Weights of a small GPT-style language model, trained from scratch on English Wikipedia: 2.39M parameters.
Each number is 500 + 25 x the weight over the matrix's rms, rounded and kept within 0 to 999. Layers, rows and columns count from 0. Numbers have three digits each.

# o: layer 3 attention output (transposed), 128x128, rms 0.21, rows 110-127, columns 0-127
# v: layer 3 attention value, 128x128, rms 0.239, rows 111-127, columns 0-127
# gate: layer 3 MLP gate, 320x128, rms 0.286, rows 0-23, columns 0-127
# up: layer 3 MLP up, 320x128, rms 0.261, rows 0-22, columns 0-127
# down: layer 3 MLP down (transposed), 320x128, rms 0.191, rows 0-22, columns 0-127
o110:474488494491498424538480501498499506501505512482498458480489479493486431451517538474493490503500472516524521460542520532507459496545544484516470505502485502481507519527513486507547500499531500506480550468508493510478494550538521520527487503491503509480506459528488492543505500499475500501500525553497473492524533509494456496578530511538531514512563467533511524480472448566516474535492
v111:494498491547477510502527508513506512513568488542536470534439496532514453475524540519503498492534507471509502501466523536503480477491469463520452526523472492478489515479523544470528530491472529510523465473465538467508510517503451524528500526511488486490466513510488514480517482471522514516511524516433481457468459471505439554481490512498489472518512497508497539490457505514463513514465
o111:495513530512525524514452509480462551497506473500492480472499463512532510514521455462548497511477484498522483501482547538493467484526459483509553464486509514488521468510479447513482438506508494516500537491487544526478497510472500442489494497525463479468505512529504524541504486483502504454504520455489478575474504515484513504540506494495469518525496525529462472491522501520503450511512
v112:479507516513525518494493533513522452508492482474495537453514501474487494542472492478491504474497494513550511442501497493529511492456477511509490488473487472467475505502503522514490473504478517484519477487479522460520505508516479518519547474487502492511491466493511457504468511514517497542533517491494488521542504508473481453449492504488485468416524521455492509487516510498466502500469
o112:515495469491516523488474484478539500486496497503537497526463499510454467498489465483506512510499479519498480466542535525488509511502495512495508519500521502551525486465450526472510497499505519494506506509468516543503481525503482525512559515541510500527511500466537535479508487452491517484493537525503483498506477498509494511493501506490528528501495504529489494503496495486529487467465
v113:521526473456499550520508503515470518479492511481536503571523494526463498507500486520547525431527547493546488480479483472470468475526501501498474517498476502509500497494481489541516440507558508521519500558500433497506472505505535532501488529503516464527516485478507478527467488479458491485515518482487535480522562464526483450480534450534528481479440535479529549489520492487536545480518
o113:487505505519467542495505477511504486490483490525465507512505490438452519502464537521507554523489538561451468493530404484464481472489500472517494511513483500484486535505550481432488482441469493440505514472486497538540555496471505532528486494491536486525469497534523494506479509458500529536470506516470469497478525502474517488533517467517535443501578517469464489511490527509507443499483
v114:496520562479524534512521498535476491481483524484485521534513453534534566469539492492485510456494580473557479486509463430493469489482457504495505460517502496544468467525547462442504447501547490505541489508518462502425517522497487489489466492469490554512495477540537502509475503513506464537470502508441464497508510498538511508493484481444505478543486559453538561467472517554464517510533
o114:528497488521453496541499492551543498463474493526511489457468508444514540566480480504478513488488526543512513457446495549493521479519539501505462458504500535435486520487510460502476510527521495466479501533487527548507520505516481545574487471512520457454532539471439467448508521494509526525531534494477460550493502481481502518507503504491527492502518478464470490502452526518507483549482
v115:543492508521494544493503510508514487515463479516448511545485511475538452515536523503532461484468501518519520493480499484440473493456522551547486532522540555503516493525527498516531488486509486482505518507571479538502514505504521477533496470524483454522466436500482489512522502504503478471462488468506471463463503505472508501466517517518461500492518486477503517501495491519496503487484
o115:529459473503513494523520499513493514512498490506524459488491515530430537538482524474491479561575512532492511475526505523510513543504454474500487463474492479463478495509460492495500521508514543538507515522475474492490509481449520498477468488526534484534531567544471496514507476497473497499483516524523487504484520517449485519544522482449505498466473503536530522507505524490532485529540
v116:508508495527506503458492514482500490510492509519537483513531537472520480499451463470526530511516451498504518487482568476463491487507567515475490525519431530473531510514470456508547504558455468531500526453490489546508542515469513472510528541515501479523511481511505486475518472505503495538515488543478473519503513485487462450468505540523485468456485519507492505471468492494497480524485
o116:503557495464512508534522469520503536520504482494458487512483476510501488518543504532461484508506471541476461495475484476502546524457457485524510499500459497499520465454499560530491474486486488464492492519510515511505497531458489505460509538600528501502471487522511517511489466501474497546465488444484528485485499500512511505520477453466492500504541477497527500511482541528496486436534
v117:488471526511519530496501513529501452494496526540486509506493543489578509452490529503545489526485488467516460503503491482500471486491516511496492484509442494509501482483479501528505487477469484528543553499518537516477488494494521573502492581484509508468483450449561525518498441451494531481502492542526532463503507574506532534525492434443434493468470575549524487439497505507523534515559
o117:522505478528489471500504454545474521506488518483490478478505475498471458468499489516492531487514501540459507447462502483493507496476502453524560538535482516490513502568496510483515502533496481535496472489503513478434485514486492482537483552490492516521544516550426499422504569506476506479491516504522527536498560486522480563517472474464503470508508504461490472507466504520436478457516
v118:506524499473477447498552540479528491450465474493538551485470483502505464471546502511535563538533480517522482469498509519505468503525507543494479518525513578493519441523475476490480513525489510518481454512515459547439509446489523541539491503531491435516487529520524536490476510497473515481505537473472452472528490473446500524511482562513545517471483499475486490506463470531505530504497
o118:519499514515519470538453472491534512488483488490462513534529505545487543529504492512496487482532505461454515502508509498471463472446470494497536465488485483488492525506506527498441495492477507464487541491563496488529472496465522495475552487503483488473528498492515473497472504544469553528436499496545542491486523492454527477474527505462504523523563490537563504457527487515468494569504
v119:523510572509487505518497547517484462493510545501521522492487522498495476470471503552581493433495504498522514466512465509539481502467503480502493523506493440463488476485510583518489568518485501518501472525467518464496503447512487436479486490507523549519463476505481469509459523483504481517452481540459473497577520474435502461453524445560501528445479496472408456501511488488488516546487
o119:498491441480481474527495505442505541469516503534513503493511483464498489497477490477499480479508516451469440451500517527438496503523456512516438542528522499480524507467473502513527469498522489489520484455470499530468488493466498531512548500512479464513485441513533490471547485487388508458452507536505478516515489479499477487593540597533502482519541506501492519514523472470495519439503
v120:487475494505508546513552521524464547444499526516547480497482495460484455492541487553490508475576492504507555521476476562526493531491499446537484561541485513479459468505463444545514478449491500486472541530494472444494446508470528466504542540469453524514514545425503515441506501521476524493549521490509488530439508454518513457490540529598414451495484493523527535540490520443522431514505
o120:507489531467511539484502491491467507501463437493468533561511485514446487507484557459536505483452520553504481454519477502460480489549510498511517501424530505475510491497554501523509534509527479434539504411509585546533494455474502558478508558501502493494434494511511490626512501505543456453493496508472522554499515487505483489513456510490536533467453501519518493491490499475468473522505
v121:528503513473503479468470515478520443498502513506506472513492489532496566536481509460482505540459471510480533524465512530495506478523498513464489505476479573453513555497521511519536458453517455471524552510527476530500454459474540516488501544521529483524510544516499529462500422495459530494529490495509513514481458545551486502497475490456521463537471520498498458498495499493527457506495
o121:474512511531508470493556498493470494518508490536491527510516447484522484511480515512453479507487443533518527465498483430498461523446494520455503453511462448498481529506510527494484443467490496494490494529538480467512438563515529478514511532487480507510511451548493507497470539529550496483516472507471507489516528490471482529493473495481530523475475474468506507568471523518507489522530
v122:469490513543527512501518495514480520544509505489462462481491482484481494502423503495541536504475526497467492506498500484489464455487474491490507484504469465517528547514471434478545489513483470475490474537527481501484478570470470404474472443516535524499522497518519498486482493503509442528498467531516489527481504494520544527472462502507483508540494515505520477497472560512463532471476
o122:469494502487490526462517504503505502493449533549512476516494519513518472524507509524510447506480495529504510517492492542509525497501514492520469473534497558516403461508501531582483526556507467535525487510458516513523550521505466518532495476507524497488487499525499488464521518482517537457500506457468477486527453479481486511496535505501539490487494448494522513490471553513540493454545
v123:530552484529490478485511472473495501473488485511479500501518466526502517552474481565491503497474494478507496487500539507514454498496498520499549510488527524490530521486500473546514458513514505527521522545471465485452455481504475488531466503472510525507517489473509474516500532433485485490500503540495502468540460520473516495500514481502455512526473456508492473492539524514516504508544
o123:506472486524503520500496490475496494481492486464501471514497553475450533478502499477490494480498509529495520486485452471511505470451504481527493495487478506511482567504517510511507501539476521492470516501552500479489518493487498531477499514483510497484497458531493480450529478502475533481508499448478509485502509501518510494511483507533493469493482524499521518576505528461545526517538
v124:571521510514507537534501473552562466494497522563487486561550547488526525497522512483525468469461445527444503507521509505496470540537564534503527556509518481434500507484457484540494478481497495504526463534498548491516495482494530460486487509511504472444555468514506562539480490456508487493492540527482525488534507500485503471518518506532493527497499507495512506485538485471483487429461
o124:515475503519499464486504480459391580540469504472484493522463485511467558490491526509478538461493515462484467468521498470483500487523493469518488504498469460502467466496478528466485490438513480533485497497501482470485515468474439509497492501517479521527463510533490490430540509513494474523470487485467472494537511557543502539538523492531536544464482500473498529508521477496479529495490
v125:513525473470493494489476526497500525490551530489506490460497433490489559515468489558557475493465526488490512478483415540480478513464507508465517462541495470480461491535496461532498465400495532456434510501547493489522479511496435477427450542464532494530526523509526479492454485493483466552548508492526517501503530529510533549500551500448491516527538474524498483494518535466504568499422
o125:511496501538502483495530479469437505491508494535503482541458520462478442541490464509504452499496557515493498527538502429490512481542541466500502520498515468481462517464543491496511542520473468518533444517472535512483512482530505481521520486440493468496526500499510533491569473471554496469521508519504464475554514460549461485453505545505547495478488459519459494487485563564489435464513
v126:499502516517481472505494511524514557531474491492478479515454527574502515529549474504490500492509490535421509507476500507490491539538515491502479493529512484492486568518550512506497525489492524479500487442483533540531454506548526518582473500506486483506453553528459480494506455503516509548528525523512478469506493512466513483518485505510495480548496488540443470486529526455456468446483
o126:468505502519500471475525483525467543451561479496488487494477489567538468480481481474505496489525517470537511525519534470533491539474526559453517484487500491479488473482509500487522474460525501533489504514490505514490495503468516458468479495520472477498476479525536501573481515537506565484517455479491464513473543511553489529442525558510513491473519505522505505540484467489564521535523
v127:549507537507506523509470451504517533550537470513487524474517483485456463453477523517504508504543531490488487502487506504491471535491483451503470538529534504527510482524454490502501461480498474514544510443530474477493486518480484504501504472516462534498531530514555540505467495504525496498523502488549503486492444480494484521502417545503493497509455486515562523538429470508521509483524
o127:510496517480570521505513497520428470494470518511498462484521509484535510533495485460493520506484459471520507549473509515525506480496518491527526508511491555492477525502528523542484479514550482487495472522501570503539524507504486507519480503511472557538522525510440507543483466502519464474449519496521455528445503517495511431473467473482571530521496492524537515480526522469477493597499
gate0:492512484521516524522485485524528534451490468510484486495478535493521478518497519517502498509478547476550523491458545550489500501539502479517441487501515481484483525528502487515508562497523488518542496553512523489462451533490483490526434501489473494486488545482463532534446461481550492461510490490512568456470474514460483474496481474506465534513498496525460485428530506500518515489493
up0:529488493494511471539534505482511500473500527486498515472515418470516511510500506427524471474527515500470479495533479420454503488483508511506551550518468496491456504460476491527507524519492509477494503492483533555476513486477522508518517567515529436481489526494517542491547527526516502471466509470498465528485531524460467510570546516554498524443496517493523495485514532482477493489490
down0:506541488511497496518499504518494542516469472521470498496542519467524506551502519515511430463500520508527506515467519527520499495504518507498460491494537468476477497500486503488482471504503469487486541517572508479461543479483473471465529514529524518483533513529436511492527481500488513520487518454473481515499449474502505485477523487484429500523485498492520480517499469502525514460519
gate1:517492511497435516449518513505512507510497523499520459482485494505535501453464507533483508498468507486496483483515527481483510515486554477530471469505556500472529485477475494484496477492494509523496524548495533493523469506494506536448476526550531521506506480517507496531448540466478471526505486525491526525505480524515462506512514503503507483506493438500510522521494507499506492544481
up1:472475519517488478504469500517449527487459521479535460487510482525500503458490525487494535522503584471529497527488518495488501527502491508493497477497509505477481550519486469518496548461541510508513505470466468531453546505518492476490516482524495482446454522486550494502522458454509533488495561455511506509458533509505545489510501474516530538485580491472499514494527543449496429498563
down1:473563476511529489478501492540508490497499516481520549517511510484476461502523477496533536548531524508529489461457478535511466474486470513513499507521538486496495459470505505459495489528496479473481478501522499482508487477516487550533519526494520482524479468502483514533503485525512520511558491528500521481494501495507490513426489532517486527484508501474507470501470470505493497512431
gate2:475533525505521482512471461485498498497438524505481532506508496469511515500532485503483485525521497458497500530502502509497470467499551500528487486515500468494480447464428516496494506499526466504487511490466523518507537521499436491475514528527478546525523515522461498508536521540532503468497490535510486502483530508486518479488527494495478530483475479581503509508491502531524520524479
up2:546515498452482483468503510497529561510523509494559455558523528531528528503482492500543506500475507536532502532492478498490469503488502497467483489479498527479471527543489516515470547511463502489490484504436480467502505505516469500524519436477492495474492526494525504508482485493525503476497492480479502507480495493472511533545500497528453487500524526453500515519478525474498513485489
down2:540536500475484489493486504509488538530489513484469530518534531490468497483521468493538513516531522488512501520461509541491515530458459493516483518548504501513467456465513512488495461491480500475495482505515515518504497547517475529483497517546494503473498489514499483525480454488461471438443512537538519542479438480479530443501496485485513488486532499493481499483483498496516508536497
gate3:468525512511575538512500491448573517528523514496482498525537489491465534505504520531504512481458481499482562526505507472460450525484532479512468480516476484508510484474499473470510523515499488503564523491509541479452529522515494483492499510475493487526486506487547499503506493490481500467495508519513513478533513533499483480487480470504517510484469467487497519519524507489496505459502
up3:528535477471493523495499492519498451484502498517491464450488506513509530501523520507487438503512499502520473479479499498529513460471475515472494487471495503526500522509521476540478516487487489511510534501543500502512501463491539521489509510486501539472507521494456469491469490454533480514525517467483479539535461460468439514511529482488465494479501518505479516509459514511526514505469
down3:491530536536467507496502541437507527476522465550500500523446463494530479489544514467520490507513504539499492485548508477534463504483495501516467505503511497588492496495494503526509452468473532497519506486498522489501513478520528555504476502480486542522515514513463457511444468545483542471469499501497500481482495531497496508478513455478563461500478463487503463518476542490506478499508
gate4:468517492536531532443489501504525489484520510484525526487485445522546540517494509508547513478517535473526445498467512539506479486525500541514478469493494492519474491551501486475483505447488500495518430522485475488524478526538563495520477459498505490492522502512512486521459490517506524495512524482496501480466475475500522498520472565519474483526507517495497520495446489510479498535505
up4:472511499473535490442502456481483518525472527491496472493524481533555501508505501477465491496467511531521525518545520466503541522529503473482516498496512536465508498491514528465493483502497427487484503473494470516520506501495522496489456533516500535509447479521479466481475514534489503472514487488467544476483490482491489460501486516491504502496491543518532462476516531527526532535543
down4:471498502482465503495481495488442473518562508529489464478483492495496486489481521492446488480510496465497497490498455476540459515468553454525475510481481449474497492484545486481528492498498492479523457491569497507491497480500497531546491497538526508499481468487495493507538474544525503482490545451493441491488475535489519505479484479471517452478499499489505507527465489509505508453509
gate5:483546505511504469513519479530452525545512474480489508541502497504486506509544439475526517489495508475491508501508493488557500464489502503492514498515489502458521497541479510488473519508467496457497483556509518496507472511489535549489479504527523503534462500474492554500508509498477499536497521451488528492497520513510526535497484512490506496470520491491456462459475503517469461498459
up5:485514494509485506502537536508460550480510503460469485502530503479537503525511487508476556522513487484525545540474491521524481503470494505520502499508506502473546510502493460457525474489550484524540498498458531490473508446500501535504465490506491526552483526494478501467472492463481519472505494475495523522499523529522508487507501491478538509527450478501500480489489478482471533480468
down5:512473480511518514474495493489463523496485483446491506521503455499484479510507518447550516516481511525449513490493480552512492491508529516526474509473467487504476458529496504468446491490478487493478498539480483528492469493495510497503508516470506520510474485473497507495512480507478463513516484528492479513530528484504513514485487502455440494498496487437517485505508487526497517479529
gate6:523488498506514497521500491505467544521505501500546477477479467471484500521542469477489483476514530505541501449508510497485486465457544512517519501544488537505497515518505489500509538511498471491515502525489484521460509466503504508504528486543496457526497545501464551508522477516491508489491481453565519480478495518502477485533477481458518534472487543474512507473512460519511489486473
up6:483498481452521530487497491520519486514512467517489506488543477488551521514508492516491513538500505470477528515531500453503501484442498488513507490487484514499513469535478481480529514461489517464493497507492476476513496489527512486506485503486488510516530530468515527487527490505496510508476506498544501535518503529483482499501492491491506486529515495517512450477469503452502517512488
down6:544492501459470526482479458476527510515482492505507493487496506518495529473497547520526533481510473542467542548511505533560503490496487510497517504491517516515487494497494518493536470517490512554555493470528495515542489544498464519476488554478499488504512494481514515561476526468504492551471494502487520545523527545536500465474507481533479517532506519504488465490483474505483533508524
gate7:517475543509517482451493500533516538501518504526496447498532511505466531511514507481530536503528477499512473491477478503480499510471500486520518477500508516496513500490544543511421504454487534505514524518518503498516488522531498515528503510480482578542451460511495512503484475511555514478501453471493470500494520519468468505536486463483494531466503472533531479491499480485467491511508
up7:488515484503508499440491512447471507466531501542493540506505500528515506506504470486482549472449499499449517462509515511476509543556515510509533492489528512483503489463525485445499483498514493492511525512496548496452501484508493488520509530494439501501481512518471524561545488520548476504513494509494490487491537493522516490481486478489485502535511529485528479522510459497468488488479
down7:533463466500434510509501486500540537506491536498504519557471513515522528499487536520499502502498450469513494530519475497495523532500497473538490493474522515518544459497512496520549477457481488506520459503515494463527530516512498520459479495522535523488524500497528478514537528480491429504497518549485542497458476490534500508518498484489501492490482478450530539477469534491500491517525
gate8:536533490507492493494503495472548510517482515446506545539538511498509521537533496499543502484471455503476485502458509485515509553532501509527533491498499489525504490467500507524508478503504427513515498504491500510543481479484545496522522521460501510468508526566500491470509471568485497478483486528453515482537466531456482512499476502477445555524438501481502526519446441527466474543498
up8:491542501506502477486491542487487497479528455503499503515495505492535506472463543512506534523475493491534548519504512517501498544498515485471527473488490503545538479478529470484543530433502470516537504510499556528515509468553506537481506539434483458456486519528574512515514510439528492508515492525532474518502551461475492466525469524504487530497546470441535521479469505486483515532485
down8:467470502473482515538504475502462527517457481505516475498507484554463496503502523497458519478474489517459499479479507485472520468471466515486455521492490505443482535496524501497491477560496502558475511499475518519468488515521475520492489511543492502508505516473506490512503510472459519548489540478512458520447506494479508476468527509527483471522513509474570478505500511490507500467504
gate9:499511459528488504553491492500485530498493513516497521540503469509475524497519479512520522529510537548490523514531463483516503495466495525528481474495530521503552484493501500550510529463451467509488555489490470515497484487535475477485532474519508538474491514500499524478486496479550494524531498514489493485533515455503502495507492498510459487502455527508510513496520483499488486509507
up9:481459499534498487507470550451460488477540497522472494486489531497498514501516492515495478490510479473523500514479529522521442533483521459489534550541465474497456477499521491497461488486506504493466473473527521491533491512503483494503504552496486534508524520517499488463474490520545469573495521519479550519490496470530483492490523485523514514560485479460454523490509533509441526486444
down9:518459559510477503516499515477494487573460524498504492530477474546508468508481506495475521528490522481499514540495500499488492442537442509491546515522496512563482445521534519481526532496472508526488477494554480467521494514511527493507484490504492492494483530510525516472490451468477563539468474502485508458487462509506470509478523506500497492497508500513504535521465482531521462530485
gate10:539490508474490519521469557507498557450513471533537516509522433485498520498524482474461494470483509486506522528467473527505527471509510506493529528495452498508515525508510499512477508482458506500471516494512494478540463509493508486524499504503471515509497503522481505535455522547513519508469505443496488530506514504496509489475497506471513531478466518546512478467508530505485494491528
up10:512503494476518502507490472529527457508522483491450504509539465473476499497522469514471464466494503493506512467517491510521476494538559497528555521468538525505552522515488499485520513491505484474517494479518532526531521494507507526510494514466484504503502483500473456487522504499472490482526529503523502522545478531502464510473463495471495509524465442514469508475483503494466433505509
down10:485526516475513498531514509485446496540465504504468490525488525522482517517508495527489505515524496416514533454501497450506489512510462486529459510519516522482466508435507451515525506503535495488520507539475494518481501522471494476499514503545510466481527549532493517457511485490531496522507491514488499471542503494528515514526504487494442533470500539491487491530489496526478495498491
gate11:469470506512498509500491504553510472531540450491489571528491505490485479499530467499523509513472518469499534453515517530510467489451508517495472440493510482518482480510541477549480509517510510509533516559498532502554521448482524510513508468472486517516519499506502457474439473486521533507516462499523499489507493488517494485524544513477518488523530491498478512497497501456486481488547
up11:478548515477483498499524494474487533446483525516519480520506513530507486479463475511501517508507482530506490484500546510508513498515500511535492535473517519491479481552519471507504490491476502491544547472496464491479527566510495498492498508537493555462459496515462510483465506472505488518495490506459501513533502475472486497526485485560518475520520511533507478453484480500524430502490
down11:574471495519531481491481470485512524488466571549493500502522481516485479496493474504447486485579506545521486502496467532486527499549508506530491508523496493530532506549451537459492493482465538480495451492477504484439457524491490511498481489447513486452467516470513513529499501477467512518495499461483503500496495508496499515492496478483471520494463476498504475510500501506495506490492
gate12:527536539487518509483518483476516532492558479494476516487525493455484498503495517497508540534487534472516477547472507510454494521488488501512499472494504530479496552515498521483513496484484465517481541525493510462511504498532484491521463441542487498533497495513550471544491523496513485516459505538567531510491448525507502527490512534478521447485478487445482528468557480463510471501495
up12:501475488515454506469479511493467472505514532500514519513502503486520498529497540470478494500504494515519492513491551513489472486553542526484500510498496513495497511491506448509492478490496515477483524529511494489465518510536520533484528507513466484484510522551507451484466515491466542525499528508480471505543549485525530515523486481512518554466502512535519501542466551534523507542459
down12:524472503502537501477488510549502510456506500531506518514526468501516532508477489455456497453517510534471544451495501498503503481497480481494494534542509461472484508505481531555503476515497497532500498500473510511482480541493532503516527506512502464452498548485496495479495463494479522552525487524515455524447539524521537517489466504493480493487473514522516483525526503492450524480513
gate13:501508503506514505478478489515509490481471544530478491502499489476487523543485495482530516493479479496540464492493467482480517485487504464523511479480497472509513524506539495495452501523473508487533531530490496502525494537516517457490545521520507467486519519500486494486541532510506523491520483520465475479501507518486530502524506438455502442493506526492494506499502451516520489548499
up13:498529484498527486542504525473519538517574506506497486498543469533475511464467487487502488474500543521498503473497489466497495497483496511444501525484479520493495531497489499473502503512508528535495502446485487470548533486519518522504488483474484497522545506480505466490515573522533499464502513514454542522514509498515519503506497472504479506490467510495506477500505503507495492490465
down13:519544484489504478490506497515537473564484548542492464522493473485485556490461468502529544481499490472491487486487526509521503510476500509483517477454500501534498513496496499490517504528470505501533469485528468532504483556511535485469538507500465497491470507500552481500508509497497526479513536499504493569531478461475481517521466469505537486468487513491496507494518481489480499414465
gate14:508486528490484495516510500485535555464519464516509488529550518531550469524528503461511516478481457522488521525473567484519501514486491468593491523488490497519475504493499519487530496486466467511510539531492511497494472524500481436474511495485505489492506445492485504526495468523476533503481503512486546477490462530489495513481482507431504521497505441493508483505525491555507490518526
up14:503499554539485469490498530508512500534531535485483525438474515496539513460484479517516497474493461475505453492471497506499522495447488433495490488457506528484535525516478474509475485471520474544542481449530540507470517488442500500507473463450545479497476552514494482486529568514462480529523484524490476492494529496511461484553498530481472508573503504486466487506522505511466497491504
down14:539488500497500472519480444548487495496482541523495475464506474571495446511535483506483494512448464488560485493504460478539523517530521486507485528497505517520505480480503501484474524544511465502547512463475461512505506496500515488451464491467513506449495448510489489455501470473477565486503474472519524484528506491499448504485467486484522530465528447494474519515537537512488524506526
gate15:533480463492495533480464471476487524499514497498501540506525478523481499504501451539487499519471519541503526484468513511529462488508514519462512525476495565494549544502536491477494496461491482460475533533515516531503500499519555471560510444496589448541491486499520509457490537544461466485487534546550508521471481542480506496475520525492494515521463514481437487502504502478482502479534
up15:525486487540457501487514523464495495496498487522509507534472532468493536493500511536517492513470433583475511512438458559510523497523509498506507475517524520540551436503523511496490477524553484506477485474499518514466509491475528527523520498466496445477491499518513519456525487499499488480498501519511507520510434477476467478463475502513528485525503536531489524499542543474477481495505
down15:471488525517506498537455484539528538522510498491592524544473497492488482443499497494544495475525487474489510522502516498497493515449495502529522495474478486486484581502492510544530458517463524520525484508513481517512493487519487466418507533484490497497520547482491477474502500487510494512559437469527446508509493448500502472521502489512529523504456502495499508528488481470494517462526
gate16:502494525519508491510535499474542479487508484550516544472517491512521453487495511524514495493480468567477478479518530489505512500477554493489505478520507547486472529510493482506553532496479529524504515502491507486520500475560477516532494504500447487492478480541489488527471497530482516507528466506513500504502501461511460526501468483466509517491496471510509485476485536489505510491495
up16:462515488512518527457481486493427536514512497480495499543495513476507532523492513506492489496516513448512501534471477439475511481490524444498517514491494507512500522549495542503504509407511510531570515511498503480432503475522510487477509487513468489536534475507512466460535491484503522512518490479471513495491519491516587465490539551498477514495504491496485469498484490503462472523523
down16:555470528496505500498526505487551489525461511496503502480530521516487487468502501482435491465528489485489482510496516482477496504516535526523493493486481557515453496436501470474485531519461492523438508476478492526539505470539480477510479490491521509550469486489476520494486482501449508464515484528490485515508490504486473523492544490474507475474522467504489513477477524494488529497488
gate17:532434471511476511479512457493540493521499446449447473486483516482479534487490495471505471459491511543495527473507497494489483525549528535489495531523501467482483513506448468481485506514538482512448471474534521520524511479503520478497518504525487448512528477535503534512468523503502505465509489538521502493511508478459500488498491500540489454534510465528495476503527490540518539491480
up17:495495509478480535526545519501499477494490526526454524504478499451472496508500519521564477473516494516465482468512504488501494461498531487449498475461538509510500544474511517524495473521493515482484531519541533493499525535517526492520518502531490489473497531447515542526477543521461494492498534436540532514541481487532515541481522513497515519501474518489517475539534500438470482503550
down17:505503483464503492475437486503460543515478490503493481502496530491490493516477502494475492475491504488513507490487490503505503535488491492501500489523483553451486485528543475556506521477496508501503544571489454501498514518531504472512529524514490493515500490515500478481475475510503517519506466478480501476537549559560468545510545538514504540488494516540511495498489504448471527492504
gate18:484481507491518507487537478532505476499477546485532483443439507503497516491502530487503473474487471501490455478504457525458510474512525506497464488468496480523474560498504456518497517539494497516503474555458503546488474510497453454464475514510536504494499506512500514509432511531506503462473521550491487524487470508489523471493530495475505504458495531522529488466501499503494493495471
up18:458539473512523522523510463502528465496485466505492476529459496514478526512495542511498501434476482475479482511510546515530497477486449505438502468530505536530565443533503509456519517511472483480503472530490540470524458522472465487520520506517481501538502535502472492524506508527519479532497506527513539512496521479530488521503503490477495518444496464490524486490481482486493509519486
down18:510512520482452481484523505415447496464551511494478482530510505498489494482510437516464516494478515489526491486485445475483531507503455513484465508509465497444482477480511507493524511441494478480485475484520500505469525432528498519522514487487483468449483495488489493441504480471450466494484484516498467472495466493491490482486492515577486524524500466512458501530488515487515488535509
gate19:509490510513494510540545495509521522491533514465526516543536496477483539495495495498510489442517484547501482499462509485477450480478486482484515497516525487497503500522476519540498492502487517518496517515502489486514485502460497482526460510501510504489494467463465490486495508487544557491464510497485513539458445498500484534560472512453481513493505497506509476481478529512493473487522
up19:481492509528463488510526490531548497486488474479511527521538483517447467477523482486473469477505516513477467511497481518499519480481501487494505521537490486498549549482437513521490529565461536478470541525523520502453522512502506506525497482557536454500503448527504519537528463494521526493508528509532504523483508503490487529504499513487493444512526510531534498453527504533511438479485
down19:507516504479467496507494556478476482500521549479483529533457514488531491508495522500495515499510494518506505551505501484499524565497506505499492518485514481487495475547558514497473488479488505572519485465457478551511506469495487486449533489513508534483532534504510501491477485529510471548456501489461527550491510527556528486495494491510488482535499469471520510539491512486493493504504
gate20:506495515507490524481473489527499499548572513481423517531493456475504527472516477472492504485527492493502508464509532520461528557528458543535455478489499478512516492490512487520454463512500515509522505498529488441522529509496534490494534513555529495494477463504477485517467497533508523482486523484498479533473478512499528480514517554519473469507500498534473498521497457512473531501509
up20:501476512495482481485563482506516517452486538490526514510512568481517514563459510470444531489517525464488520464460445472478511543514490504530495522595530485499502493504475504482529490538510480475497475519456517551489497492476427541491471517531527495506526484545505508496445494475548460473509486486505484527504508536504493504518475508555502509475503504522468470463509501462524531464535
down20:562473466523508528476477495472506534487516515472479515493530511535500500499447488501478514463528506549500496526524511525504502451474496513463511495475552544533488504524538503480485501467526505491515488496530502471523537490499503460472503497491490487522517480491508450468513502518502553513501531488530522508509460520517488477525478518480523445471533497518517507539498517534460499506527
gate21:484518475490473497504514466489510471518509540484481488530490511535527486511480508539505532511496542484482508463489498535476459532506485511509493446507520465519490421491528479494494457486496519525530500499512490475523477502528500463468546498483508549541513483491515509512474501537484472512493502550507526510520482520479481516503484504511482479504505502493509524466512503490505530496489
up21:477482484510520511524512513511474480500477502520524521487518526474496482506501543503513467531488493523497530498512487488511488484546498533492502495512466489481504491506501500484508543526508496525498491490511502541508512461494487465480490498518522505490504484494496516498486493468545527477476503531496526511483491530503507517481489504492556527471472523517521499502498488466476467529484
down21:497485498463541512502510503441495483511506489445517482527470494533465487526534493498488495472487549491476480513515438503507487496486512514512483491487530512520454527507522471473518493483498504520508467478481486498495458514512530492516477472523517504493513475515528494505510515515505505467513481528536485495545464545460490465537494502522487515496464480539514488525536526511499487504534
gate22:513515517522479461518507514496510539477458519497490503516541510531512516566530492453504523516510514507523511534506505524495498469511458490491458509488527540506504470508500512477480484516485487521507497470502492500541496518529438509455461455515525495516508494473537508525485454505508576569479445503516529521490495475523483458505534477499508459535543571476545497480542524502546493437479
up22:520499506470544546520511496499493484539482489534501476514486502521500506534497505525491505470436525470522501502499479463505504482548479465505517531506483463479467517499470492504551474442476482478488513496521534517468469475488516533530521518509459526483499466513518487493540500516456479459500497480510515532489504519552477481501465516492521548497510529509532463481445503503464476514506
down22:460466472499510483515486510504506510514483496498475512460547508496497531500483490533483561489441475512549466493526506512558506500508534462555489486495493478468494474505505566536490504522498503521507487501487488551508515519475503486491510469496534571523552510497498472490459497529508524505524501466508497471482486541538490500463437471474532505501459516501501488491502515512504487512527
gate23:494532535526486508503483492505498513480494511469523513483505514483522495484488480452485483525505529499548484466494467496495478493507519491463496500505512494523465479513508474490554495461530506519521462540479511511525481519507475511494490500486492498503508487517475503506465480507493527520539492524515501498535557486485524523489512523538522484497499513477480514505461498473481507508488